config.yaml
n_kv_head: 3
head_dim: 32
vocab_size: 2048
lr_head: 0.00638
dataset: "wikipedia_en"
Each number is 128 + 32 x the weight over the matrix's rms, rounded and kept within 0 to 255. Layers, rows and columns count from 0. Numbers have three digits each.

# layer 10 attention output (transposed), 96x96, rms 0.194, rows 59-95, columns 0-95
149124100074122161120132152146133114142142130134121168117102115138157114115134138138101123096135132118073130116119112132125126141093175117157121110109117080127150146167122116117168133131116140104124117109110110165106146156135132153107200126136117134103134113120092149139145130111163149134
101145107121146093105122127132125153088085159129174124135117154128171110159130152126118157137109119121133161106154126126115142092149162159089124149122168168109158120116079079100182092104115120146173114099119163122131082095136109129150131106109097163165123142129099118136152102143138140126
128107128097130142168133170148137139139152113155123144095123167100126141113122133186126131087162179139126169136097151111117095100104118159111113118119134108170135131089149125144125154090121140102108137105113123153126119132147133135072133134127099091121133157121139158114114109124115160094
098134127146169116103173117154126104108135128154113126149123127156133144113130121131108144133148141106148148130126093155155112099138120117110097110132109104152107105138129088140105151107139129093122117164125080137141129135126114109162132142115114142112172156122142113178146106119124137131
098141187131093130131095123105150105140137157113129131123140141124084085124130136155152135174080135155144129126155122120121112142116161103162101070120117107134096127155137142151155135094139113108143160129123126114134117154128134134150138099134098149113156166172108113136087148131096090117
117104111124142144140111114100134135140125144121145133141118136132144115123130145132118137103140086131154122161133131122091113111135129123090153106144111155142106116114139123122123119104126146127141091125150105104148142143132147125113151171122127173114117120145105118116157139145125108171
153052146120126122117108109113182118174156108084137120153146156158134107151127131123150119139144136100095122097118133123131171130115156132130158109139113128106109147121136175102123150092136146127126097055117122124154145156094101167145116163116159151117081103150113105130162127147119141107
118111147130135119122123177127187165120129128180162119073115127137101142145095141124137134104106114130173071130158114109104103126143114120097114149160160125115147087091129071139111128138116180144159120154070121132166132104138113131136138129142138079149134165102132115129117101150110152144
141158138134131128147098179092172148118114117130099113115125154123132169129134124141115155144141166106066096128094130129151106174115134106113136111115094127120119095119129122150140115106096144140136117196136114140142131117129121183093143101116103104155145146124111151163098084128107148156
123118138123092140157071113140104129135110115107141129145130105098134107079121144131123132142133135164117136081174100166116167111139131158154124128153135142128136142163117118157106084145154085135129107097167133168141153160125132124140135142142097117103143086136137138133072124131112139115
132089137145119122132122119088110135123136120132102149122124126126104086137104113131139119135125139161131152117124154085131122153098145148100152113127117167152105131155111126123126132129143139132107153195117114156130119098120168114093107163137109163112161101173140136101110132138164116099
112139091127104116137118153144150125153132127140145097178143084164133083111128141130122087132112128129116147148096140116131106111144140140122123154157098093177136118111129106123119113134112140142097119165145146120059147128142154121111176122150135093113120141108139173129103135142150155100
086133134136095155104157139162120139127110137120109129118135167130149152108119093160147139127107109123112127101149096124124108111117136117118134151156143153073155111137091167104149137134157127132159128084127121132130102106131132090137167114158105137129153085100156129123158155130128136117
139149146138111130147064136168095107103129138142151131140148148122140147165121096118118124124082110130141112121113157138150152113113159155152121111137104123155141110138098116111148082116141117154158130130148145110119079132145095096138189085146136130114124129151124112127181116134100126077
122095144118088148096110102131157141095100136129098125166126119118131161140136139128066145090120114187126141129106122102131132156156128127174154157146136133099138139165141160135145124131144174127063121131144142097120103105149132127114122108123109111151146173094104134139107120126152127099
118140106114094109136117136103140175164142129164131117116155120119098107126116095115122150132136110155155129158091164110156122139102175157099080094132099138146160142116116123123159115100103146146122153145105140149119150139182133114097141061164090116150131153106147103153094138125122095161
108155104120128095119138100122126112129120127144145127122123125121132139130108105110145104128104122161116127140151151165154111080148155164131153124160146122102134085119146117131139094159125142150106126144160112128133131142105092130110195151108099140112110122137144104123138102113153146133
081126114177123154130115158145139116136105131120112153125134130155134140127127133083129168133148129149170118127120137115102127158100129116112118130095109148145120100135114094087106082141122140139139149128120113151091101127099151138124101105103124085176160175137113112154158153120145146163
113125150160111076144147133119112070101135094162164117127146119142130169129110134143128087143155135145118173110148142104125134143151142129091129131133113152159144157113103139124149130132142114107113152165134097087123134138129125134158116126120096138085108131095098122133106140126123133148
120153143113103133120121140118134127134128140087143131097172117111124131141145101148143133142123141150128122123140110113141125150126176144093119139080133086154127136094142188115112117135140117152170132146142124112129133115093128146109117036119128118154141165118089160114116129135133141101
135135108119130129149102134150162092099077120167108121121124126140151146102159110149109114172164102164166136097131136119150111131129098138148096143136155137115106122145121103137118116134140093106137136152112143096100132148119165118107149139133139094099134141145130144119147135106133135112
152103125141158120088131152150151106113159151118123137171100102168128159139108111103128145082109109125104145118130109116127111131125127100109110166170130134102139122119165161134117104154135062114091095127135136148167158165150143104136112163100133149124126112110106124149102129174104111128
106146071115121122108107094141100140121152103127115107113156099124148154173111187130109133136142113125112141096139124124117127142124150154167108125153157115135132114134144091128138133116133143107150129106169151110102139098125132126124131093112099142166107121137132161125126149150142115157
087169135121103119118127166152138113125120139100089142136136091144147126150157140131119108151126143116118135171126149142146098131119142108123127141147166111103131176148126073099118113102101147139107123117112118123167123142130166137098115119111165120128104146112100128109145118130135156113
136153080164084119144184127178123118120130144120141088135102116132124108132114115199114121128126136111106136105127142094129118157149130109105153168136110103146150109106117154134143082146144138091157105153138140116123150122102126080125116149137110123143121151126104116158112125122159132137
136138126120166105130148155130121144115124160125130117129138125090140159105142126156108156117099140125114119115140138137084153136138155127057123140133111131144144126141155127129122151109133112148123112119105099135139128106126121118157117161117127137107130108136135084125134146169088121123
147101134118161127128157162130172115121134099111115175129146128153147159127142125108155132104134119136147136115138136136100129100140139144098113130102079141096157153135169114122139124114138110098140122183118128137122091096141098105156119147138094150125162131100092092113082152163113125113
104132100121131071133131130116142136139122151139122094073128136119104153103159122167099144099090145133170135144126119121107137166118144157156119115111137131084130091124112129141105132135109129150169136114133080105143091105144135124141205121143142142158135150123130100151124157141125132115
120165110124141133136154141132175147163121153160105145177120121102135108094136127125120128110155132123136189071133104137151162117168087101090129107159100110144147135150127101135120131116103137141155110092095114113117112128106132158116133100125137111153104131115098096143137101125160144150
135092138142118117137136151097120114165093134103137108144143164149109129140132145095170127145137079125092117151164095153145105184120087139108133149119124124132063130126121170133131121107192089099118103085128138095157103148095141123120158159113187149127173128171158135096120108154088151080
103095133130158143120098146140133113127132134140124118098136167155160117121138129130141121128100153116117128144149122136150106133113113122131136134098140081114143117070085138153168127154134101124124138166134099133160114175183137145102135116126130133126125126130126093087163137103139093122
136124100114102122130085118114132126128110107147150126126118133137168133163101147137137123144072143125159131154108152121123117098181145122114126135137126151132142171125155142121097163147129118138105126123142117126140131116097111156143127111123131105103078125179122110146116132119116155105
108157099128143135099144128142144154115106146126131117156121149144107105144123132172124168100137098112130110155120162118149167105177155135123115136101096160118153101140123117113133136137097126144103112167120109169147063166129117138121122089124086121134142132133142140129088122124112124090
126079133137088148120119084125086123134168110090081119157116117129131161146143110112102138147157137125112111114125119169159133140104114142107147142111151154144136166126142122127143145109121113141142132131120144120131127184103141154150112141146152145084107099163144129109118151095090111124
148126149117122133129139171163110153125095136099104140135126128136115130170083125144144095170087127142122143111145138116107099126144083117118103125142120144156138114150130127153121143147132169160112127133105180100118127114092120088136143117100118139105128135119121115114120145114156159137
131106149114101128161076158145132136113146099078119140169123137114119124129153158070114116154138132124115094092145096134165125150127108148137125131146145144127137090114154135122112172108120118096134138109129104135135084146136165129134145153140136156088143093164132104135135158131174066115
129104147159150114117123130102156131105103158146107111113139130133092149135109128122117159159137124138127128161126122138132118090129135135109081115106108128110116119114153124159096133121155151136119124127142118104151168106137130116152124117159137119182152126122117127140136141096103114135
# layer 10 attention value, 96x96, rms 0.107, rows 60-95, columns 0-95
151110150160082133147124122109130111169169097101113136119149103094087152088127097173133092149123110152124160148117143120120111167131131107099115079112175113124154127130126166159066128118162145153086115163093116098159120150140151130118158127135130121087151142129142156137107159114133077139
137084122129130094085111152093096136106123116136124094163125096140122101103097144099109118132096135138129123133180097165130156135128171114109163149140147106140135124126117136131136145135160105179141149118115163122160139130089105157173140093110122113140125124108138114126175165133121114157
143115133097124130143114148119159122151128158097109111153096146122153118173129194116119142136135113124141087124120154086109149159103137122123128120118123135098118157120115138119114133188132123140129141115145148124113103107118137164057102123125107108142119127143130150111135156117095141157
149117090122163115097146117142086122131146139134129138107149112139130161134117113111135150115165176079100115139095127125138131107114066148096167164051149167131165110110136116116106115167138158143134121107138122177100120096139124129139101146073148092147126149117140153161166111113127112169
132106124119156113110130118161127127147125136110125114138132148123125175136163120112149130172118159113117114114131114127133154135136141116114142141105101118119148134138114122156132120135138108125106109157156149115141096141158144131105101127167123127109114102108099116136111116126140111097
096107207136132133128164096078122071155117176101129150156097149126130145088112167101157117201126107177113174120143091125130127106146123084106095162093149111123156109146152101161143128156154125092137122125122134145150072130146115151145119151149094132109132142124112150130101149060117094158
114122099092089137125128107148103158125127168126136087092124154077160143106120146113160118111127167106165121123118175110096130143124177143157129123180164152097132133124102181127125114129132166159116112125130101178126113117121149096147140113075108169109124127131143152105121122173080116050
163146138123134123146118114123098145118134110158140137090135121083133176099148130116115118129126129112169096158145142094122119103132140116176177118173125114123166138097100152105104126124110146107107122119092114129063157161094106086148131116137096164151153131115163137168176126077155112116
159106106120146105132156166126175119123134158126122143128135135174147114143143132124099117110135117145078152121129134107138144140121105093100139103080124119108088134113105161110209156138086127078144136122177118173117058139115147133130145122120139130120174118108117120124134120152124122146
145145119106120133145145180141150156123124124137092118182111130148133160122152156132115146136154110081106068107130091125169096101121115121185117126103125121098156132095130152124153102129109123109103131110167111121113148141150123126130130116108121109145110135127124128143101165122115109148
159156160128128100112116123149125116112158150140093153137164138139123133152120160165100132125089146070125121120135168118130123121100136164159133107121150113135101059160130094120099101118084094140144111157145119142119162124142125125136120119139115150130138099110155142172121085130112081136
128137125109111094152099133129169134110142093155120135087130138148129111152122142083141107090120150131137128136131141104153112142138120103079083130114126180111118162150141154157125108141137151114124125142115156116163129108100133149106113168095093128104104140161144131141109123133172153120
102141116144165108126154136105148152122168088123102143144138105179126117141114111082099141112123165102099137137121173094099120149115133144105095138144140159132108133112158110142075126129127123117152111103144131147082124137127145107124122120173098082125121163140134141144144142144135098176
114121132131129137141107147114175114112095126160141101107157088135097122135098137118131144143128116107144143131138170081147092138126105143144145117126140131133155097147129102138087099095123129090106120148116123140150140195165135147137175130103190118098122086112140112124139161152117108121
148159107137151109096110145142111149137153113122117129121123101122171121135122175188108112110086153043133090143136120109071121167102135132142133159153161141130138079103138089134114137163122120187108066131122101164117129135114173119155159113122099135135087128166175097116145084119167121139
111118101110171145124152106148117168141166120158130106114155096127124129140097106115127132133125146102144117160122130142092122174098100140109083139131139111148121112120115122157121115131135166121175146121186126118094147128082111174115091091141127154111123119119157102129122143127137118156
139139114074114126132129147129098144140164155165106131114125100112130103158124117163134148120127189101114131112108145124159089112129101150147187131160157131088173171122137112090116126113117107139103152128082122132101163067146166104127169125173113131113119116116181140136107116083122128088
123110104125119117159137134127124147140111130104130154127150110148135116152129131067134113125125130118127124147131133142075098077117106146135098152115125073124133101143169144118185132145146105127170106140138138125147144110125123145122104128150168125156134126130096129123170092105156136116
113175137154155103161116125090112125138141109163135128179112129115134134174153140123119129115119104125157130126127202126112110098106118123135113138172143160110117155129109091126083133175088127138069120123118120129106112146155129126105116117121121136171178130095125119094132128136100154092
125122134145122173163109151102106149167135143108127108121167123127150116130119108103128112104136131096102155140112156083124160132155114154140138113108092126153141116111161161097099137144087123106094151093132169130148153115094127135126153120131139121146155141119131124165085075116138115173
117074159075099124126152120115149099162075169108135135140132153085102143130127143125132146150110111119145104117191138151108140194115129138083115111083112182111120121137115151129146141104122111119140147141132144122188092142127151135103120159137136110145121108114103123161115176098151131121
141118183124142140118109126110108122085119148148109118127151153135103103100117076123148134099118121098121122120153138163124115132141105100117116094159088134154131114124141126120108120152139133159138109157178103139083158157150146122141147137174131149154098135151129104120128110162148134086
147111161122128125108139095139156138176098130136139165153121123080162082145095114139147130109112125140126120079119130117106130147147114163152116115142126131136136126117109094147148129108119110120108152133115129134151108170131127118122116126148089169106138123157136138096102106134148124122
129128137106108139159079131117114131122140107116136164119126101166133117125139147126090121102100093122147108166146146125118118094145152124133115150115163139141086094126131140118124137128125109120162149166162169095128162126128112114095101168162142092135144092115174173155121091140143104083
132099145146119093120155122150131152139126135106158109081124172157133127136133126123115147154121098137161121155125150159116126166130119128120138129099126138116124135136140147140131092118152134098104125111153135106121120131116130101112094140138132092136152179120093163090146118080116139108
133112121116067121110130162150126112150133118122127115111153198086097154134120166132114112129138110114137139111072142095073131147098101155119151131134128124155137141107143129120145134168144164138125122110127102136153111100164140129092099163111114096104137078146119147172147152106120172136
144174129158104112106078116118138190102132136125129120080117124108103157142132118132139137118130122146142131144124127115087099143120143131104136139168135170162108112117123139136133115115135151122091083112158155151065170106107183151112142137108121120137131151117144134103130107131121126132
141119120122126126133131096124106111135136114134151100084171147138195142118129085144135131136113149137155111133132134117118129090078138130130154193100133142133144132133125053109136123129120081135124148115133133143142115131148128122162118167135125134113145146131176136119110098129098112119
142108209114134129144153103103134104070088120125139193177130143107114124161147083094138079179158129096106128110160117130176132120148151114125121078094144183109168165134152137143158174144143130043090138132117164154133103122142119132091142151074108092117153079108060136160119133106107160151
121109123123129115116133091147115150143116114136148117163105100137094117104138130105148107164156092120137117108135124113130143126123158129146124142187117147136131134137095128153108147130073135113123098105094178152174149100112123152136142153125104103113105118127110128127135137147132190171
100143120095189180119100096161162153149171151112130152137133144124109106117123180128122135127123120146154118148142147153110150118129113136126110115134124096128100112130157129128136118147152085111113113091151068170151129111121131143134136114131113130135125109103122148110126117095115118130
139169106121116125073109132164162116130177137147126113108122151110107094156165125117112164114100115102156117128136145128072109145123127094153127123147172111127090152135105099105135091149096161111109129136115148125116137118153156086135128138162117117121111133171168121113143135089146116181
108107145155165137109147144091140096155117121091166169195123174131138092099100142098148111127160119146094103137151093123146116109141129101098127107075121104096125131154114135167137149098123157091118162066122156114128106142137143151130153143137146118138119135096086169109114141139164165139
127124114117102148171141148122128125102192113180155114144138152096131136131087139104118136099122142107129115114159158161170144156100147157130112104145138112146151151126149151083100104107170089102152151108163090101182129133108098127107125144116114114107119148130117123110132109149115095088
110078155116104161081155122074112084113103140128117200181122146128108136126112108146140109152163102111130136069163105085141144143133100072116139154121104103135181168147111174150126122109152117068095103092139159116147114117152124156108164113133147122122163160135144181137112137148129117136
163159121118165134134127108158117108113112135097153109117110123095145145149117124106114089144141138120120147133143133125123160174133117154126149124136136170141130140124123123093138090146141137144111118152083111131099121158118141137122162136126141102113121140129080155118113130094100136087
# layer 10 attention query, 96x96, rms 0.0993, rows 64-95, columns 0-95
061163124149136161152134132150154173117058134104086115120090135134121121112074128165098115139073129120086144159106157134151132138131095187110172119130144102105157120138120136094133128142149148100080087165170136119153158118150143136090175105130134152166159105097122108096117083130114152194
152088149127094142103165184169143180088136110132097137121096123181110132152117120126139153123141133131166132135124077132107131148147094149119150122166177149135150114062130088083123083120133189089148076098136160107058054145104180106131144123162191110103109119082113143169146133120139141138
156083136143170093104170140117119102108117128139119149149080087113075157158131177108176168081183102126090166067168081121178107111127147157106107109118150131112105118071105089144151205118115135099133140101151139087071157140144171138112165138109130143147081128197128193124135085108085170179
150174088127154127117162113175149138138116112167211098152121162074130116108119129150125148163078140100191093143149146151152144089154130144120089129149145091123111070126117102094100122123104096133171138089067103075091155123173153139127168099167159112100073126177162077181141170134115129061
153117114097119181122136092097116157139169180066171129142183089056129133143079103072140130113141126126150136103177102117187135127172049147139089098166172128153108151161135189089176128111087108138132107173111154155097136102102074136132140153107163116120132129105111159147094161099159097136
115075132122085195066096117099061082122125077118089158218141155163142145124070107114107086108149106151108195120125115122160119103134056079138135147163110160130179176131074172125162175159141096105142136173120103090125145146107182120130156164140153125073121095105167105149143165126102180151
073151073117107130130158100180143118167139168122180113146130125185112086064141131086125138106097086154114144145173135158128130154093130158102084130120115127087076064159139172110137078157122166105102091163184164111167153081105147064179129142155124134175120058130146085193077155107106124182
087096136095096116126153116127155114142140093138133136142099131092144155118140107070148124156144155192161137107122138129151093144180120092157168158122139088142105156119144098143178137163169100075087150127113129092124156086115117117044125133126101108146102155037146105101128159133221205133
128097180117095117189120118094136122058088120126134167139095172132055131136121147126102097135110197134085098144143167184148114112130132131078153085085161147104133169119130133114171111118221153110135152097098103090156126107065143168097144116164132103132107150187122164144103125093162143157
050137169092135105123152130169099140107086139061083142165180196164082092137116088117169161193203153116168139107120186098131083133145111148124172166101192134096122161105095117151131076113127111112132106109119143207141098172124094178138126120066119088134090109168126144124136071129068150155
091139101113110140062045144130126094145198083202108165103155072125074119079087189197161110134092212139107133135117090105075144133094210213189144102190130100121099129101121083155114131147127214095140124119178123153164136078095099121100153065140124226138133167102189052141085103116111111209
147159110151150171131093079125144178155118125087133072091164148110152147100096170128160156051098102141149099151121146142132105147138176102143107139157082090112154149161096143079164121165103141119160128180136091120109104126098126130116117108130136159120131103139196131151090090185093111130
059146097185120110157112000114145162147141128140114113174144073174098130082172137137077153154137110100092159121086138146141103144109129099092215121099115134156120119173115078141096133095125081113123128106117069079121132159190130146130144150128140206159098120169103202126139147140135121137
174098142104187106147079178108105145098121171142147106135120123133121112159129086131113166089105110159152167145101124071127076155138104159133129087124110171153111136172191167133157105197117103154139120127073144132111193149106134117077115116175157081108126139156122095119089094067092161134
133101175103134131104152131108127087121122143120149150188089130123191174160144133149108132066175123168125159129130135128170110058133071151109151111144143125071099141192152123110140100095146166125093143093093092090148152130154101145180141151140093166115067151097147110169105111110125100076
099162132096184109125104126104167090165113156165145093143128192147146148111135143146125068123110106121079098102138168095150121107180055131131121092113147138130116159179138128088137187099145141131104069143129141151150085104108100148122107142123174183134132120168143132114088133147094120078
187155092122122076092142149148154097117135123147153089094159089167124116103106150096205106138114129135118160099187105092114150128135171172113118087167122115139131095108107130119108084172124147136092111150084102173088125119111150135172142168166117139105154118127116119139079133134140129139
171103119089118125125112177139087126111131147105123139167126150092136117147083166101133115128085127120199144134140111163168153134201183139117081170182196115122106122146121118111101118076138158136106173098077153068166109082143140106146122182172091093129091132092115139130104093192121135049
100190119162083112091144181113087166171105156086146115130165156108173149189180157160166144076112136107157102189109176161129129177111073152108097125130109111148110164148161091077120108061096095112149153110100059143141076124068141122121151174037150058136138150115081157141119145091177183082
155119107098125086107051114105129171135102122091130176123134093146139123111112155135082174128150098171099102114088152131097150092107152141104132123081109104149167178159151122120145145134160116112146143198122136149135099155116124091115137136120083137110100176141136100136118188140097182161
120108145114060127101087084119102150167084119071151149115127108142174130122192129127115128076134172121121096140086098158119171162118199148148176143112180138117096139151090134071121136156166081160126160096131153179131167134093115140153113139136181157131093092117141147078106110131106180079
101128147089121146120143130109141151127153148152224107171117104110123116144093073119148159140123118145129061112103186155131145165153158123117124101141128121118109104132181128140120143145097097160111091093080078136138118126135115145125169133155133215087163141135119117088108110173103124088
141222092062118136136151112095168095145126116117195081112132132134150122122068137136174156137138154049125150107107102118150121125119134151166101104133131152087080136119138124189135133146169145163143128102125138101094109102089115111115142125127158142138092119111099134116187162093145184110
093088149146195126112123090120117096075178112133131121134167136127190138136131108168168099118094111110131150142095130110122116128143142143138134113120143130132103108107143166099128128150181097091102143126142152158092135152152180087127041138077108127088114152142136107106150140152152164151
116085143157111086151117112116146159045115173146121083087124144168173133152128123102122129150172068151077142128131161119148096165112129118113089166098151104116160143091114219170127115144125113056188134099123128104115100159172179085146145138143169136112088108133114155098158170076152076150
120152145095133131127103179182115134106165122133116126145110118076166124126147176158101092198114102084180136124123104133115143128118099133148151105080096111179152151096167147164164133141138183104112132123112115164102143159059144120164117140078169124136093091154110094123084102122115074135
154135175146167154139132150166178128117176087131090070156108116140199135119104146159110102137126125112085124149050139136167111111121138148098109128148136112130099088146157154163087096160115181085114138143142144132055126084108134172150077117132113118119057137162156139140119092130124119148
131087082085087115082150115123158141146169169132133111070162138071196120145090117158149164062114125110135139157107136119153156059158162129101113108139099083146101059169080134142173119162111146164106155134117108178107118138183117116141116116172146076176085113134204121135170163143143099112
165093122092121120135184047082141129134134111148084139152085157094083069078115136146177090176181138197103149154123108099153120127114112129131152106133115147147126223216119147125169082113117124120135081101106117133149087158119152121120159201120087150076135147146070111153077134168126145148
172171073129082133156079149183110140141134133155172082162164110143127122107096151124166155110109133085128078176146124164119095093120107142105084128136146072170137103086137107127138099138084124190065090149142156132126160140120154125146142077145141083119085139115197128144091126176096157159
125126172116085095127160163112135134131141168166107136163153119128068141095140101160166173109087103160157156135117096122147161151172121108085079139111085121104097163148093181114097156132133131165106148155064158116145138174087147137150165093135132123109110150079115081100094191121069104144
166117162136111121085121113159142130104114085151151157155113122142073115139069129126116157160126129151127142130106194148167166140152069121159088065142095095136112123137178099137178128146125123119047114099134149109118082122123153156116089193107161122104129118116129122142148128093176116149
# layer 10 attention key, 96x96, rms 0.108, rows 64-95, columns 0-95
099121146136135180076154146111138159077083134078124084133126178145151079114120146107131100153160112123158147132120108167176136151116130139122163145138139163086159111134139134125141113113111136109094100132132137086215119152117106187114096157141117112158108090136164118095111124095151117111
110129148122107079100110107170120120095101114132099161112129118171125126162111125140125132187172128108152133135134100114106170109107153142130155123155136116169137144029143131116147100110086165156146085078150134182113093102159160124147143113133092172149099105124129131110161098153163117147
098110122154185130128148143099089144166145131100129116157123084139113150129116174099133133138159133127120130087173145087124125074138121126067157079094107140124153185135138111129127149120155137115087138130123185098128131151093164162130103126147097075192143101118121167145131093124119121137
133169121105148119120121129125104150140129168175119125139101158146152110152151160093162132111108089113140137108085144116094140147106148145120113093110112112140105070085101158097091150173142077173153118105106135137120190179137155097165152098118097098135106098105184132132135174144137135103
123136183137079130114118108120170173169167108113121151102111118137108115144090141092098127178143098109168134073115130138136146107150093134063058126119112160108159125162126157091155145194108163099106138105149176198125097138122120122157069152137138136127061111132142157119110153141099129138
112142170144120120126103142127104119127124088111126123171094148163139122128136104092107132153124119157159119118147126128152148180118077098125149134108152141079115139118123124123103136132143128117115092142136131141160103160164149145122091121117103128100169148125170099144167112100139100111
140149099084136139109148121128139137146122123096146064157100112124067140084125130102148074187150140154143125105148146123135150100144121133133151119133102160077169132091169155127157152112176146134083142188132098132104096069133121125138137120126157094108124130112153113155095140125140121151
184126109161122150130121130155151096096125087094117159160149071126173137129132088095126139150091162145148130113133126123135100142123157086138146112117147075130155074129132129103096108134126150141148132093177137144127112134108126129112121137115140129114106147067108130137136136156148149175
126136149180119080141104114100106119090105123130150125102123120103113149128095163149127120167137156145087109095160124171127084166140159157149114120112141104153137104097120120131167113110122094187138135075197108109114118123161171134085106092110149144102092140149119127142150137164141149130
146131111167137104124105109154116117096095151152041119156156144189147131105078113159144146107148170128187132093161101154130120160090153146122090125161087094165122101114104122122142119156134136123115158129146130088132154147117147093113146133110169140091099188141152091161096114114083101129
114150087101123104204099098118134084129146094135110150133160140183114090115134101144117095107124189102135077099073100142135145158136176118182125146095138093132138151149126130118107086153113178087127169163105072104180137109142145129114142110137140130177150161107125118118212105105092100134
136135097137140177091110150146140164090101133121111152119156095120176130159095133149142146170054088129135107155157190117177116166167127130128059188155078150089068128127160078128123091117122129145135157148125122192110142097153118130118110102132151116104141136134139092092124152131091098117
120077105169100117158105121148100167114111167094092136148122120136124088146108101107104154056091137091152189152158211060143103109125130151130163136120151141132120120155147135105160129175137137118141178083187081138150086124124127156115134172125150130101126089152126108180087131091146104130
128132161097156122110168115119076115105148131121155098066159140148111121111113137169136114155129127189137108124116141131106133160121101112071147125110144147089131168188127119167127134137154122132166110122125149123102138108143123164126156082084127154171081153113090137105122152138150123081
122174111119134124104140122071135132097162134104127134133117108122100159115132132120146148083109156091151139152121128111108110167176126182127112165125109123143126095133144115142100124122106155159133104062144172143123111128152154139106154141162133123086140141137089126157127141107124148086
102079105146169149110094111114118114156146153167162106162088132148094171147144108135144067149128100110116131110119153111117093109134095094144155090142137152105104112134117135107181173112125150097132099157172150108126147147130105189135130146142145112146114141157159133117107089119119107121
164167123135118142132153160101147142117143064101146196153122134165117090110111160085139142129096104137127092102108119115133113118112119161120111121119114155140087185093128087120111122132156120071127127171049125085091144128125148147136166176107099168129150136103105174115147163142164153153
121137095132109094133134132137126166156155144094112126163160137140197163104152166144100128143120108132116139102117074098118160126123108186116126094096182073134145097112117145152125148122114138171148095096119075174091154091139133113154142171169107105170095164128106093162110090158110091149
103162111129131104116135114120117177133116111079120136169101088145122164171183127129159077132074120101139162135132112122130138107131148086154060140104104070133136161129141133154095101099151130136185088122125123152093086115094146156141192139114151115132134160183142124136157127165140132087
141110139142137100132110126154111150111096142125122189137155071100115111152157100166128148127123133137148172113134151133084102130147191152134117183109156100161126126100172099136107107129129159105125121141109134127159142119151111111128117126089111143125110125092108054145144179121092114107
127131071147073170128100152110090115083128113114100107131087128123135125143151138144075119147121117060085126106168165122134175117115171139162119150146137130150084137156130108137142149142141118154095134135116157103114149147124157132139133134142140123113102145155156102138104133125172093143
119100143110140124122137183200119121110128099112097104141133124109121186066089107105160073086130084079097115101142118128154140149153149094129150125121131123120115182137148119143137122153111125165134125145098163105160178098157147142158162087117131159151124108125117158075100113148111123160
165161141118074133147154129121106080147127145090119136108140161127164111122119150129142118114093130122091131135096136115115114140105103115123176123106084118078115120135140101154177078110132145124126127116156114141151149069167137128147150136188103118173146107146144130130122147124176160087
058137095140135128127150100170141131081228145085121123129113122100153130102155104121084085134088170126104135168189153112123149102118134125107140106125094122158158107112149107104123130125113107078106138165132121127128126135150137110144093114116146167145117163133156146107109147130154160151
111097135092144130125081054216116163140158151100106161067159171145159129121109104137130181109080118153092111107158172126154107110107129161139138114103160154116155087090134114155099129140150158125119127107133104087080147159093129144102123110170161151092129104164142174128148163105109114125
144095118088153126102112124121132143111138095152176157133127111145130120129115119144086137172150126135126129139097114112134112132151117151136125117098143144131108156147122126127109103154151072146117109134186098132143146102117131120189124128176147137097141106167086153113045141168088166115
117113155110119183143164090067112123121185128140109067179148158120145173130151155132181067126136118120110160141136150147123135134090116143129169106129117156165123151102153148141117101133180142061091112179069111129150159084128160146139075105099094121139092115099089171106142099111132136142
138090096100092141106115123100139145141139152159158121106134155139150128134153122120133111151132103128102169173076140152134154127133123149101102144134125129143132123135062118086127161136159127044122158154121171135093162138173120129148166112117161082127095075151132144090147085158157079109
136118091152166120164149101060072133142143131168106159124122128142132109124140198149100087137140112150126140119125110113144163191140140111154148117109130147087129162125161140070139095124118134150126102101106093095113131133152104105075165176120141173089173140093116128128108154113115131105
170166140143104176173126133160131160140120111168113099171115123158128105124125110120140091170113111110129152127122124148114122129140135145082083094114172119162131156092121082159136146101157134137109131186089128116135099115109105113139124078116096119124116086121131157137121162134128148106
152135136158065127105098141191131134113108210092093146140144101121118074146122136090124120096083156128124109147090107101126140152113168145134126201119110147114132122096113124136116116143088148147144106201145116163113131131073125114154123099139148145150096128127136138126167131145123138101
126180138156115093119099088129148118137127124132070151125131099169128075113155135148144149112118115173102120136151138122142126168138132089178093156140123126102109070096139133140094109163116153157155089133129139145145131111149088132133076147106163103113125118076153183138124094128171128108
# layer 10 MLP up, 384x96, rms 0.123, rows 0-3, columns 0-95
178113124106092169138093088140115138092153094084064138131181153159121154165114159155145138111170116153156166205199121086183161107154124117149074127088148115194188135096147099091101092110152139129117101075084102129141110065130132154141109112136091127170161138141130142085120134070159083095
092212109143137084146148151121152114096128129162117102156149117034146131066165062126164153185082112087126109172134104099078086137143160183118124101145098149127154050127135185105107126083088098110163095112146106170180120181116116152137201155088178132073110114117132112107064140109158112126
075121132130204166135121124184115102092130081115091145151142145103118154062155101105115115096148148136152167110160124130168095118143173098131051095186084164085124122095154120119136176177094128151221082103159111130151152129087113132157145076153099136117109118108153179125203144141153161097
097108077140077113115160158157190108174123097112101127155131176063112165196141088100135111070125129156177175132114179107134077099133131110136094062098116130125109111151161088159100190144139147123163126115118096114088101165155144115107100094161093118145109135103108112186199106086145137135
# layer 10 MLP down (transposed), 384x96, rms 0.13, rows 0-3, columns 0-95
129124128068141154119144077130141121171089151114165107140110128130193103112128145138117133123100152145120136103145152150150173128106142139115160206183190128125126078078097125137055138164137029132157134080149116087101170108116167123091087166109140139114168119110127151141075118100132128171
113110212091130115196176094148190122152142153141111096113186179111123094096108078151097075093126129194116068153167095099138171140182124164186063103169182136101106140126097176082050071172175057018144160118088174140083106068084184103108118153203098126131171165172072159087098169148134074149
133138118125119170099070155080096061123053109073099133163149136112134174107120156100096126136105129153154113166149149130165119110139151164078150171119091096093172181094196110148051122153201155101110166136099114135129128089217096130093136161090170184158166113155138129109135084091145077130
136062104126135131128115129134147103092173132145096125154159108137116131215132176136145078099101117114147175075105085144134145086155156118118089155170163090090144135145123080173074084103232139053154110068115145153165124142129214081082058163135173142116130129110134123121212178122142083086